Weights of a small GPT-style language model, trained from scratch on English Wikipedia: local attention windows.
Each number is 500 + 25 x the weight over the matrix's rms, rounded and kept within 0 to 999. Layers, rows and columns count from 0. Numbers have three digits each.

# layer 2 attention query, 96x96, rms 0.173, rows 0-16,32-48,64-80, columns 0-95
520518518467520525513493516480495521543511497496452527473522491487453500532491510521530480514503509505466515483509493541510540504528489529498508510489513484483486501566489533522508522505493489492498571477518508501536442477516497485533554548509570502480464503459473466508489515492449504501
483465479494508503514493525510491485450481542502497503512506501546481501509543517493515495556490457502543461480506518506526489496511522501522492583529509506516424588497533491491476483461511525469470477510487464507487480522502530490513451456483484523518469494488524470500514493523585499493
511520466488495475487455479474495481524510507519502519514512461499548499519496493523487499512473486479566518485474499507510535514533515509454519506471519506551485498561537482463472507539490509516439462490470504504496508504482497523464412492520459532483511487535550513478521516482476551493
525465479521482504491528505500478490557514522477492512517533476476475501498488496542501514500483503495514558506515483490502452491523478488519521498520537487482483478491527501489485497544488499508459493463478533497518568527475508485448449485479517513501498486519569486486500498467464509507
467472440513482519469497492515461493490499500508521495525501463520484487523494524463535514495518505489496512477502511510549466497522503500547509544518504515509529513561511496462461492494511509485421495454515518490480472531525522521466451571514517505478498507569510488504533509483501504457
455523516489473499488483513484524500524518467527524513490486495519543490491494495498472497480480503487536536556486513475467477487457494484511499461484514493502525485542513509530494469514504518484532457436469479486504557488466494517467448492478527487472498525506481487479506505480544506497
510518462539488511506480502497480505510501518493457519482559496495468529490537523481505481484465494501496533487509471510523528512505481499489506580520455509469441549493534490512465555517529468482515483564491532475474457519502481500508484513518498504518512452498486481499517494491540494514
485495476460474499492516494481519487482488491504516495495459495484507509471516455555422503569504491479501522495511496462475437527521497470511533488489483501518538488526518509505494486525517506519547433548478495487539526515506479503479472457505512510510507475516566488472496487494494497483
474480483509508472546472536464515503497492498505485488498453471502508501527513502478504480465505465490558471498476504516491489485557473515516519490529497505459556477442481472548496490511496487480558465520505471526476469507493505505512509540514535494482470519508500480483502474493497513506
466494513541488477496522492509528494557529477516513493498460484498552491496504493469502507496502484495526536531500535516471491503451509502481511465521498534497522504525486497510512490494495516499537487506516508497452479488502506501490447536491536478473521509569527475504495510497427495504
502468512578496473482465487501514496496529479516514496521488487499506478499460488492455505555502516470531536518486504483465451507518517484419511445496529516532483531530504488516517456533496532498467465511498473506542541497483504520472514460531484512473501501540501523505506487486563476493
493516487543502490502511495422528497511516472477509474553482506483562528497511493491450512489500468487507519508500505494472427490531474478506508499511536522537490490482493472489493493527510541488533477546462478473524525498470485504465446438494489518491458487473448497511504500460534495518
460547508475491504488502510456508506512506491491513489481506489485504495505530481484493493489506485477514557498543508511507485509510525492504502474501486515523501535441513513466497474507473492509496479508496477512521508491524506503514493475490498501485516495533575532504513501513511486493
499497492536496505483485509528485508592537497520511507486490517487495487512490524511515504494502506514528463493516503464514485505525504502525515532500496520511526529516513500493494521509516500488490454502491508485559495497497469491478554513482518480480506495532490496479498490475509508492
452471487518493504491526509380469480502468501488497524495511475521496494531523496466541538503503524496523541511480508483526534484508531515512523499491496491477568559534513506543487482493475500503490452435470499503458532507494542492439418526448488520503523467489454475508507498498463501484
464508488459526507528509487545514494510489528479483489485502516531510542504512530513519468507507508505427462469501491516518538525534494484492506548516483521498489519424478505500501518477513454477582557472522487516464516484522493488543546484562531489493486492489478494509491461509566479507
470497505482461488490525502481504505545506505498520496494487493452501467516499477504487500528469515520505496510518508473478480505537449489497504488505505496495477439533482529538520509523481485515512511527486516463513466502487493513476493502489470500491520502521507500491498504473486492511
500526531476509493481493531494503481537462468515505521502474476456500517503509512582482494518497491503486574519535460474492481475547496498518508465483546513525500513565505511505491482500510521497475496491488487485539482503481523494494458511484567479478478487540518473518514517481474473507
497498499481485534495474489491497525453515550525466506466561506487456475499502493497516521539505535502499483495517492531516562493432487515497511519516491527497418524488491519486508547509486491513496532497515541510523436523502503511473541474516525523514522511469455452490508492538522499502
513508488454516515519462481450508499499512514499485501472498495523587510526505485526558489455485505489514451490490508516488606491492496544469496507496485510484513488489506536494495495526501504506554535475519473521488492498505499489523538537526488514495510520507479477527498512506515485497
498473514548500489530526477600504520491530501532456501444508511482509499501471509563488494466515506485485498540497493492447516504479500512503515470517515488500501491417492458500495496484494502487534542458489485532512559488535517511521565523533527499465490519508517474506505471524468495491
525491498512513537503495487521499500478498510491507486471506508523508487498491518446531477459499506491433471479492487502506496504485484504536482509525490514513522474468467532488483523528513489488546598469513507502496479507513528495504547579498556488524511512532483481517511478533547463486
499535488489527522496464490515510494546553530487475542517513493536465481499497520502514515498496496515483498471513518512520518498458489485501463520501488484476467495506526529519496528480510477478467515464527546483493529497493500506523476495520569503520467515459513525501513479477591488500
485532530518483475505476461562498515502523472553462462465503472481499543478504481499440518460533485507498584525521493471479539509492513497511512469511502503516494512470484479520507488480537488489495495532477479513486453482536475519499488539543519476463499498517482479514495516496510472523
504508494462519513529500507484522507473502510510470498451506488507521477492502499521482504574521487484474462481499519520497488517480500502541535492496471483496512497512504518519508479494482493510508464523499493536511521490588475504505533552530498502506484521499514515458487507520502501497
532485496505541495495450497558498512436517506505419503499490482510431486521496516505473489498503490508494473488495456481495509525529512524535497490497474499511463505412524476509500506488492489494449506530525477520527454521518485509544512463566540474511494513505493512491492473536533520494
534506491526501520512498469576496509557526525486489507471500505513522478495512496497506498515472537498483467483490506528494528512451509509484503511490473519492458557469510503511512525515494473516486557501550509516469449518504499457510498496517532495523514504529515493521480486526479479486
470436459572520521514509515440492472531493497462516522538502494524508472518509496461544501555473484499533523497490532543490473520523488512471512521553497483439482544553524519511512480500489497524499496492515485496519537501504501523487518530482480537490499491504512520536499524490540443506
495515487540500482513485462439487521493558493495506519505512538478515490508490483493489522504509489507489481489492546514491450505521522512523513524492499489534454507481532480451514479502517534507416507528494500536543511514515477505505500502528457514495459510455423512508490511516527521494
464547502485518520509490485462508495541500491504514484482476521487485491502509495481505490470489488491503546490528489495493505497528530473521500487515503480523499522445529500480501495502488492483517506519491498506519505488494497502512530461524506488492522509525552531519496511526500492486
490515521534500493503494523530508498585527504524491502502458507502504524514508549502524489476510497514498433482510521489481532492507488511523484493492495519493536502481487494512502508499509496511521466480507474505543484484498491496512577519491500481480509511519470497501505474488514473492
512486504468518510513497467535499522533521532508461497466505534508473471504535521494506487500519526510439515480494503482473615507470487524513514501505467489498541529436467478515500537509489487485488564469507502518478503466538516483542558551547515471525500570487468508491491479541475470490
467512532475482463491493515522476505501508497514502537520526493494511532484510499513493524524519503509457503483495482514513487496516516457482528505485517489592438489481501481497545445496524511517460471479486483505495529507534492509471455446524462503480493488544490486495475501520553553514
497489506473506494514505490535498507517503525522475488512455479486483500510500500495481487532490494499467449481525503487484543519527495517502501493514493510509469494476497528546507508471510497528516568531515472498503471486524514503527537456506482491498507516488498521520488504511542484526
496533517474533514492502513467486482528508485506484527482483502455505490535509466555497493537486495491499560504525504514475494485551495524519491485478537521503495516600524547516487490519503513494478550487504498478576474499487517477485511533505575493490463519500491433542510523492466488500
489480524498484533504441520500505508495502532502509510506520505492444500494506517540527492561494494502534483488525484516511501496472474504508512519531520526485408537526504541484503528481468531475504484487494440502527452503485532498497502454484512503507502497474487491480519511513526462503
522503472447515489505438471445506480508491513512508530509504482516598543524484483544533491476465504491536476497511476505521604501523526527438485512457508504550494478517510526480494507537521498517517500480503467536487491511507497507517464493548471529488507478526501500514506531480493544508
546450514546500485506505503548511501518528519490497518494513493463493491496450524575480529461490521484505538521503476512483474493500492471501495466527510493497485463439500463494498489504463510497503529444499518509515599525497535493481508487501526483478498487505550507498499469488469522501
500477470514509530506494508517482503455502487474523478500482469518505494517469523446521482483512495485454489464516519513529434504506503442546492543519484525536515472534489512471477490527515503476478544478510498482507485513521523504505491549530546462493491503569504487484522524501543497470
475542503466499528497485505528521498544544509521487552478548472523506511484523523501487495495513499507481515524524489491499513500450473452514473503474523468493477490530535529535494484502517485462508465449489545489507554483490498532507423485511564489492477508477497471488515501467577514491
494521493561507488496447469502499488503551494497497485504499491479499540480497487493442523463492487487524591504495479495503503513485519517489505479528470501473466543516501516521467521483530492489500458551484496484476475509510471508506475535511496506495511492508500520533530519477554444528
497491496439508513512513521473521516486470513505489488454459462489485495480520510563436493579526498480448498489515470479493489529495502486534531478482483481511536481505508532514517490522507507510528438532501492515510506488578488492513499553517526483509508502512523505444472504508482479498
504467483512508514518445507495517483475490500506467484497472457521470489502519519489489476497517478487546453519486465503499470508568497523532497501501504512500496479454519472537509476504481486477494453527505453511535482542489498524505509512549541506533490500504484483501493498508491513480
506498524535485516512531469572515499590522462498498500474522467499537475477518501476511489513497524489482489526501512502494512501450516460471521484483507538506464534503497494517530499504475475509521539514526514519444453490509469469508446509509550495475527497558522461507488510518411464502
474436486576520485500507521485503492507485508499478520496524466520471486523497513468507504569495508517510534520514494506482524503536513506439506501548534498487477571496511487520509455503504502512461512516499489509511517494513499530489536511525507520462481483531493471543500488474552434497
506509506538502476494501487419504513531497457494504492518510523460521522497519522519473527479504487518468493520520488498515464489539489496538510516505533491550463503464531458447501484516518543501486509527480493486532509530504489484496451516501486506481466510455390513491489522492496496519
457574503474511516511500510451520505533496493477506488471480502480497497508525483451499483475515457481514559486558505508502502511520541454509510476522500497541492531416541503466498473507460483494489493532490487507528503488510504503526517432517505513468515491537564560516497517534513484490
492500501537508493498493530526509495602538517534507512511440518495504508517495573506526510482516490516527436485532514483497509506517503516529507517496494519502543512497514498514507518511526483519487431495506511513576483495482466490492583506468510475456507501529470498481493469474539479502
475458498492510485511494508439494495516495479485519538497515526488487503500523504498505525522534538506466533495491472485472552519501510485483496479486498480494557542515466501559521476490491495506504483460482466510483548469519542490516464483484497497513510505491459522512504505507453485490
449518490477489498503515489502494486556505513507518532506499517518516507489526493524523510517497518486451490465477500530498500500533501471486532523503471499549479494484520514499516453508507488505524507432518464503470543485518503501470500516529486506478516485524476525523483486499559492497
497483495463495501506528490518504501518479536501512468521496436468502466503501495498468484543484514508485455502529491471511526499538471501496497525528499503543453464508499544557516488481488469527531562562497513488522469501497478500506506446485457505514508505498510495505481516488538492518
# layer 2 attention key, 32x96, rms 0.191, rows 0-16, columns 0-95
493525476473515496512497499455515496515504524498453471504508491496504515527490534569486498543492493502500558525522487494525502510535506495514489517525511493498498519604494476522496512482496501504451531490496487494418476491483461503493521472527566500487472475501497552457490479496472495478
500487473490522486504472512509508496468497478490510489518492510510443497512503497518479516550508511505540496487529510504506505511471520478521509495486503473508413530518493477492498478509511486515468492480493540496466451500484514500494516530485516486503501502479473519511485508494521544500
533512511453518499495425538448495512503513500500475480474491499498605451506514540544461498477512494501538485492446529506507606497524476483434490497547497485459495480530518483480495503501497534482464500483510530488501492478504518488490466489519472461480513536528501499479491474525505463480
550455505555492506501509499542484506518479492517510492519486494497496512503535487599517475478523488508516536535512509491512465500496515534509484514478512500505488473458497530481498512500539486506495525441476477488492586481504485498517507520469522523517509522521556501497505528512473463495
484477509514527487489513510527514494441500505506538511515512509470493501509527493414480513483492503482465503474513481474497442512495485543549475452493518460445508480523514498473518488491533519512520566462518511525484477487521469503498484449513547505482514494571496496515487482504555509529
466541496466491470504489484519510502541450498499481463503465511486505489506496485503513509482482506513482521528507516492487508485436526540512464514523495511523481485518467472534518507494494489522488468448501464504492552514471487486479435505463567527508483493464512529516494502507592483484
488529496566494516505459511515507508501456496502475503471490495484502481485495507497558489461492510484519575485461520485490516517484480474491505529483483487512459535515493482520519491501521504516524467538505505524520465499522471496521483460500478485518519497507491482476470491516561561498
484505503437483515494523481457493490489523491496479524511520502493501521479489502573567504582470511505486502504515503486516495503504501500543541529514473511490540492515480466518487521489498496496487430531463520502494514518530443507521507444520526484483505497522532487546513486490495535507
505481499507517486496456482503495510467502524505458519477531488479473513514486499477511509493476515489553466529494525501498491515557507482542503537505514491510500483444505520538489524514498486497526465512504535490482480463501522488495495477519532509487510505510497511475507500486505473480
519503484529497485494504509556495503587481519504511500507480516561528515482496495499508501519493481504502494499496488491517496507461486529473523507502481471488466533515495498512492493507537501490518530518497486487555462516518529523510455483528543490515489501565545520493504486489412526493
483441503570510518506518482493503499509526500502496487505490489499465507513505509455487491557497491498493541495501507494516524507539483498439513507471497489513477552485508512518500532511498517495486513509518521493474520497508484484504522482507502488515510535517491533468503502505546556503
513512488554531532522494521436525500519501515494510497493488464492530478515482484495519477464498497484458510500530523493497491507531497498532520469514499487460463495461469553452510498491498477497474506526521503513459496476507476522487472483516504468485501497442362498515502494486481507489
457575510475483492485488506438478498522509506516499515515507500480508506494480504480505513485487533494531547488522495494500495502518470520497527509466503515468490526430455510477491514497451521504507488524481513491471507510511559496497510560491511474498515518539586450492507471499524507512
500505488539512510492490494525499493616468482476479487512548543446500489511502445487466488494480507496518422460532493494516502486504484463524515493510517479496533522494496514503478473490515524476507443509492481475435486502463531501490577493502519521507486492524473503524499525493530513499
450464507486486507496489495455502502505500504499496466491500489525487491482482497470506498524466468489459525482500518502513530489516493498493504504499496521486561543510519502550488519500484501498512498468494518507520537520503479504519478524535477491493509502496437478487498499509455517520
442509489478517498503522504526506505556501481481533468501495505525501487492463500514485484516511490485436500471460521511517508498529499525489529444505493527445465491484483490490490534504477522495513513435512543514538533522523482494524494483519483464515512509533467471485501503517553508527
487487521463487516506533512539501501516519471483514521497500523458507535488495487478538534538533483500479460494524524526485518508534517477492501439475502494464454467501481472558504504482464500495468563547494492509484469502515537510491503556472465488484502491490502506504507496509530505524